{
  "schedule": "wsd",
  "decay_fraction": 0.586,
  "decay_shape": "linear",
  "batch_tokens": 65536
}
Each number is 500 + 50 x the weight over the matrix's rms, rounded and kept within 0 to 999. Layers, rows and columns count from 0. Numbers have three digits each.

# layer 4 MLP down, 256x1024, rms 0.0934, rows 100-199, columns 832-895
542500592464457505531558553532544436614491516445676479591500536468533526420489506469503535467562540507558430475462537530377455579540537569512535415386533524456515598548489487539548610485450461
481491474496483517583514511503515566511538523472508437474438504529429527581463441529519502447563671472498430522384537458542503360580570554444511551573502482570478507486622486443520542398503543
574538520476468510510553480502477545456567398552463490422495475509472481459494587442552458500416504440489416522530471593621583482473507423589476514560478412436523541517566506512514474556534449
481512456514471523538472463481446475551514528566421523467482556435471563448452511483532529502440530551444565525519440432509505470474419608485557557576544381481546506499532453425555461454530487
504547418461531527466612477496541487417467434447538442478450490455489441548485534489565556487595427465485525516505412589548479408455468506364548433466455499518484504550465492470496500495504451
367527497540522620499560589465483404519544468499426557488476440520488386481433533447623508528428495500549489459460517499468555496493531542579522452463596507506457420539457353535467525474492739
465473521417500434393421496453582485518466536514521514489530420451388501470525580474405435492542411412485377548500427580518453440512456566501468518457536468515546522478479519451481501523494489
642577445492557445506465522476495502541549508454496517445495515441424482424424446499627543494446477438447437517491496468477534540531536376536523386453542477479465488519494539628504482537498417
514480535555485490511521494585446527549487457453562502449456561433519544436468538472513555502599476368566483480550516488470468456508482498497484563487387493532528624508507583504511507497514444
506563542469528519523505561498491565531568486505576513459476522527473425457503497464495507529524498514499455497522418449586588523566452495581447532521539547457408505462573451446488510460523485
527578464455537496575369524427496508462459542467437477433563583498609520538456574478468442549435513537492460493555497475593438487534565494580563441447460528480525569567530501532477475582538481
486495477515524493437414509583526413513418534485474467448349522519509507514507556450495436485536503485492446570495483533507471538409542447478539424400671561474535545467483511479500611495455432
458519489553520497489464594436494603463526473432596471516461550584413550515418426532439525425473514521466484561583431537553577549573512521496505477460481557524426485517493496428499545523529419
494487484432478472477665533518462628465585502474484465418541518498506418496468531451483436534484463557491492474498521550465579543462522524510506474535441553525477439559414437492541517478524580
447510534529564515587420536470549531550518554549522580397474536510480545463501435550528489496521421438518378451522459455480499417498467504543578409440464514439475491517443500592496495441513469
571490416614395493489523512490505476445545475520509538546478478447393437572526538480538488603443481476466480540458528441432559541491439560512547442519456553552484530478483423503523557429407496
549456545473539487620509499606463539497500531471556467563481562369482499520579520571446528516562440561532435579478457438478509577463480451551495491478505520557513516416482487478429584519501501
456501467502581525465520533538419528547436591478400505542628486448531529498463532492558488488400607526496443499508489422477480584521620524460446517540476476486552479538491442442450441467445466
546384499454440529523416549555428543503440380413511594521372543448526562514496474476476554567481538542467447456496547524343480457513499418494503518502551517481444482504577552505521480517515448
539534464331507597417381589486478604434592430464237556520583645560556463444532389534519505454464520534519550542496505434515606558627535476441524554495593558490452406554441567540612516468616390
446486429570541564514530452394582604416484518479605491494565511475435595512528556490363453483513587474518540476478484469600565554466612516497427577465565495430466564485466468431466486491542436
550497543489490478448575561491536464450424512610561573504541514522522515497488435523511397581588617486489422521467514506519510499537480399441422517538483432578548410552446451384450452464409533
518589528423487487500460478518563466485415449582508565483600471486453492564491468502488483475523569408515418460537476586336494561507486510449545377553522322478475519569530437524452417494472414
493571482549552471513450554481584491604581550504537557478523512393433507496412453479512484518490482459568628410527425496547516421542497498533461568511395548535475529510549507462528485426577467
530515452486551545477515485459435538519577487473541517374480543456552559540530510502479465479566476406534539523550449423601521509502448488512516539448579523591582462431503540473422516421528460
415489443445515495471473516557541428529431528438505484603464440493475531425499459479521662441606532545577536535551530566501381484458439523486495545430492496512598513497538462537441524554465504
418488550540469448503474644509496546486506458622504503503594514389546528566511562537444479486562552502520515494433494586519383535502512480475494494532519485548455469421496464621423523474508530
468551527444512595421537534407408552437436517442527452471541526491486503625473479421553450480501524499509520385525589522554525505560491486546454554522511525581480519535450439506465504456451530
391474504551496505516562456468485423453496513452419455556447477509354398433447541559482425595539404473498474514501576446565507462488435518406493506499539494546665536489479495504508447503530477
424605472478350496465521505526490600592570463568451552492489544551458505463486365562522553511438519499461565468508536552567473485488499473434537421478462543430521479460488532452506558441499420
499551517436474525560510491501448507529511460461501500466438514520531529526467511519648572413440483607509489466475519582490470443481595559465486482497532557515519502484453487470434479496427489
480526474517560512404548469411355507425365483419522459483510453548494380558511439544456544535503545424511439499429485488499408433538491428516478546558507533477464508557453521528511560481397501
460523497450537405537453379504524478505499464492533478571475403595495474374556430453520476396387536475528561533558520505443548434556471433507465501467461539547531460435565469490476477491562554
438440481474513521528514510496465549448528513523567532537541511546546514479471566445463489535466504405497465419432559493523514454495477498478546430457489484514489518513445524565418504589447591
495521501526499484483605553494456486490525435456523504509411424483474431551435496504453511594439424544503471570381541448536495495432571581528578527516533454471537503480580517555517549514519616
483461550452514568439475535492497450420515423426488546508470564529498487521501492457465555423536540513476483489537619469459533505506452452489490462448550437475552522484490413603518510487495514
433483495497424545451511599485531542490480507496477537504581537510514490450480502547492537527552489465501415451439521449470494424481482508431514548574554557538613456501465514499379407529549516
528455537540523495533481420578460546440502526454547534464428479542430539394515529505525439448584515488500593504463555544442530494531475440515568624543506444501562469553463569538531519525443583
508465500567585496432376487512596505493468469474523474528476468515541538567542546507528497575555532613407522536531502525485420469574505618483484534446519481508467498468397482494503514448469509
534422444566484517549470459408527531470463592492504485427460556518368512521456549578452472486472453502446498509471425520575513498495438480561539537484601447503534470569474490490552555452470463
514515510517458514513555489511388557576531465497482567532546496409515557586518500453417611422583531550501503453481553460501464559493502496596464498493485534448444431555474473609504554516423425
467586588462485498457463493566494484446479539543568522520484561442580598435488478459451630543502497500521499542514459545457514589517568486535495543558430508491511549525408505588447525492567523
461454477518523543558417492495543482548445534438526520488456465511513538530461465533483426499478537526494574506507477565488483472513544492426442499480472585470569558412517483491495531531505420
485398437477507468619505545459571505500455567466518513526546527433473434490447498499513549489502538499517494577461498530523519540539610381501569580483496533517531417477550457558459463513481474
492484541515509464506576533408503478553494583567480428479467529597551496507471497428546496600480400470472489496523592484464644538444563478559529626495537539512500550594428506495517478499477490
462300584474412460510552505497608563513495574466483441510530368505486458556567551511465469514493567493606517511579545503482507513473566596529482464447499476501461425535444478441502485542562483
529552518518432471552552515566493498426533481499581503456445630465527517562446498533474532387549523561439616475490496564505498657565488509454529486532427528585499465544470497439465440489456417
513459518457468471545533464430438491553493457550584525524590487491457483413542528468577497384545471520532529507479532385440547533544485578542438454531494543461512501456513606524498459499492468
497439469465461456570454519403560492485521448480575576499493517451460355445534585494553446421525433489515404543500534459552465462485498428555543513523508511520518475485554492446489479503541487
582489436545528470428617531537316551504458494606413515510500517574481422523473558534524528464454584487604641532527486557398500491497467656523472491458449542472516460481525548438506495497477475
404411491636503468542493416571469479477412464441402458507475520533490535478557351516414435481425491529465558428531546570538500525478520515457425534490519565475601500530571522532547501496521598
481461505584547380467478552498514495478504492491524458553442483476566385476470490484491606479531512529458531531558450487489448501503512540517450593463520474504450484497514566505481466567496486
568479591585441462398552487487540496499501481368537491429518508406540518448483516465486446554485540511498465455455452546484518545499434511565425515473426512544481464498497600483427494502492431
483505511498464528493577454494462481432467480504460478525498522433519527510565440543540533534577576505565537508540434397393458539505508427408438542526507525528483455503538468522499505458454541
562429508535546470489461555563517434477547434496433515483532463506551509477559487596531452486533581444515427622456558516424409472590458512563588473488460495456536623533522438445606560556560424
488485474580472547500456438425531462467521499509551500538537588421486483579568512458520478498500513451572541507559471545607411438500458511527495476560510478518550507470548503423518424625457387
408565577439536516451515500509516523469494504491508532489453544513538470493468478554457575458536531528490474511531455542524510616520509442468399456390504486483522514523623594592486525520453470
461361472484560500498453622477524514330466539515573527563574586540516439447502559467433542436534596455506500474462508550603440479415471541603426527559461496587514522453511471502557496464427603
489465447537541418508569498566525445467524535457449532424468534483545480546558572505462535555405426445474487496504494548457459477505555462531511438474452487471438486575497486423508419475508445
411481507453523525569596478557532447568491459539592468515535500506486545479511455514565325464547512555461499508580385508500464564528535609538532554593473475427461611525435520531463494513592586
498576373522477553483497487390422526520467493547475458556509405528460484528495404486559489555476536582532507583477499546512511513459572552511442487525603539447545497462539397453546430573416490
567473489439525437512500509473537520525485581558491592464452522379445515533484512530583519573454447555511480493483511422479641538468499433497528467572514487573510539434584480493452427547509477
547449605481468531457602481505486495458491511539541464500426533430534457563477465462484515515467489576466492576447558363532468544546477491503443511498478552484453403450552470442474539456485434
516536494496531497521531439550522457492436434420449453456439462423489555427562463476446458462448555506540452504485509544509536472465521501448530517457501457413445452481447609528533503472542555
565394549374473452515478576525488459438509540556458551453411474580518488503482471555578522531528509465443566488392553526564669502431504497469518503517498549486506457468506496576605487501580523
471541529428498417550518558527591479461539378486454575518467432512569453344570521543565469417433490530466516510512445431563446523521461570505492566441570470545521631431538518545529484487505537
538521551543554425531455434511581537553494461551504494495279543532429484431507434493583506507485447451466566495510384530424500495490479450555525437523529541491501512564426404561532466491512441
469491529482497455509509534526494533511474575576459504497575515484592460519511427555539480504614530505515554401531515500498479578555617484539465496469461548520486557494606521494497525484573510
517547493497414548526470479543553488558550492474449437413513525513524461423430436520388537492530401566428465571500435464499480495554530402434493486489498446558580406412546467527466510492550533
526448545418578570495551438357518545510546520480526447525547509495452429493486573516429520559484408527527451517449537543469471525475521462603521387588450532550506505478566471497442538434482513
504408459546545522515427583489523478540534513431552447505535518454515623464508568485383514548538490498496515481492483540567548499495519461550459510450453551499499582485467542590516469509504544
493330470450617519548481513500440546483479569439553501509519529553482548541508502498483506574553469381520439497510466553484390467482494438562501449555434570447479423473393453494526490487467479
478563489596527502495479472467508524466421502530406535530467418518558454540445484485521624473460503397549554484477463584468582467499570478523467477541498514480513494542576458505529583561465489
510494493555593501577410454469490365426502509572464542452460515479488439474486543491481460528494503493459499546443573475437549451459527541564571430573525372428532571533404472521506532531568536
566448515632501432487461527566512446520473489509537531444484421456504481476559464470489508454506451430439551470569462497497474555460423529469485531423535427490503574470463548523612510542482435
451581497538543497509510442645441396532548529493523474463499448470487611392492491501516461491467432476468573472536550473441507438504560398460533482496484521595443543521546442488410554494515499
525521471488547495485525520476511497454442383470559495506520437423479473549517446454547510562495566518595493485517558524450571588499511646514472432549421429475399550408496493434471454573509482
483539510516442560443594525577521417564598480515479527514525544510419557537453420539505509574522489479422466534570508484505486654486520453444552517448433527426515434552548484477543432395410447
476509488548523508532498432512537495442584400508556478435545553556471545477543560510521521455489538460574480525541479523526524474465525557446539578570516479540477501471544527439488475577458480
495574500528467533466456430495452521534543511457396505496500511501483493528542503519453542553573423557591502527502530425442494472462425488483530549558445531517512391509505544529523525491486503
543532506436590445499450542422564597564512547482511537562509585540518416541575526472480574424456519551508541479503459506488540395518485493516462509485480540555585460501558524588475451416448593
568417499522493426446601535537492539486570480503480454435527512521598537518509413451496467567570475503562469640486526481503423491494453549517492455579493610529490572513469442485483516545518512
463551523478468492588505525445515475505491518440566524559493548479571537458456430446584459514524520520416516550422530459473568516515494544427438497478499476487461535488375559478464501572533498
628552434487491553431479438522582519550454487479502512454516565500467490583563474479461441569515496442527526446561482286454538515508428452529485462552536472528503436542567557497569495511442487
509514593529548545614511473513442535475495482552501547533564544548475536460454447519527454540504483538529552405425500428561544493430469434547461467555450482489428490485467417568512498501512462
520539469538518534445494470527477514452563494473546487529526411532493517524536530472411506388561401476526442487486466522501459531484498477456475430369539553551556541517528489487505463442566452
505377492603574508472558550473498530464468567490449564490544456526527644451456420522538442586519536474441562549385597484495501479508489409512575580564512494521521506634513480466482505520481505
532457456591495428508435497447399493555493482530596427564515513526522568529595489490463416507565412536410560562549448512519472563485518527563453515595498576535491489463533534457503577513412421
462502458497442447512490490554557394418445443501493457449474533423483454504524461473522385532588512533515497547560521470548501439542591493518464609389526470462427541504491562420388495549548595
451583522456598497559545439461509448485502390505444435513582438473542518527527402511573549448543483496442542498512525596563489473484605509495523477509512478402567449470509471478415555542574514
406493485488411517512489528510433445550501505566505562432511520529489481438491583502436526500504470550542444510496516537441478480469554466333443505530539388527591428491534488480410453595560484
610508509527432546550452493454485518446574441504468499514523545413476488444481517492556550393544483523420501539502553556515437399537539553518492542533446445471469465498457503474446455499481476
493412420436430506484501517560509470504527489469409496560473503496442637580503544477529579469457512522579428508553487469566505473505565586551567486355487461468490536557517501547474514476515544
539397491451478447480543494398445476504423548529603496442468513525564487484479409476506487494458540531515550471532497514500571593489579536453490467520467525448486519454511517486457502523512515
483551556512534506494380459513439547512515487536457539621550567429532486482543462518488479518517467547437566444490514546472577435477485450519494469517519506538436431553537555508428570499509454
435507415443447445556529445493416514444459533543457475490479523478528546477389494470520586478482524549433589458529567439491458545495550431440565452542487482477536483453489489485395514499430467
569528533491428521537431437352408481454500538515591459517571445558475454560500499524458465562436499478422562452489537585575526555478496554439486393574409597456477465514571502426494504508534497
503474488537527513542547535456515525587534490478523587494508518542442569491508540469595555528481461473413548503599535489583543501582522563513520452553493446644395489428508511487537536477552481
524450423466489446506482565387485439615483554516531511541580459509497488481465525521468424405484473456440440548400537467485480464430456494500488361434402442551575545480375534502416557478421425
452445538552540512476440488552487538504455520467503516523529458501606542495555517479527465514569513496561566422450536458545512409586512512557476521505540512491534504462496516541484537502515587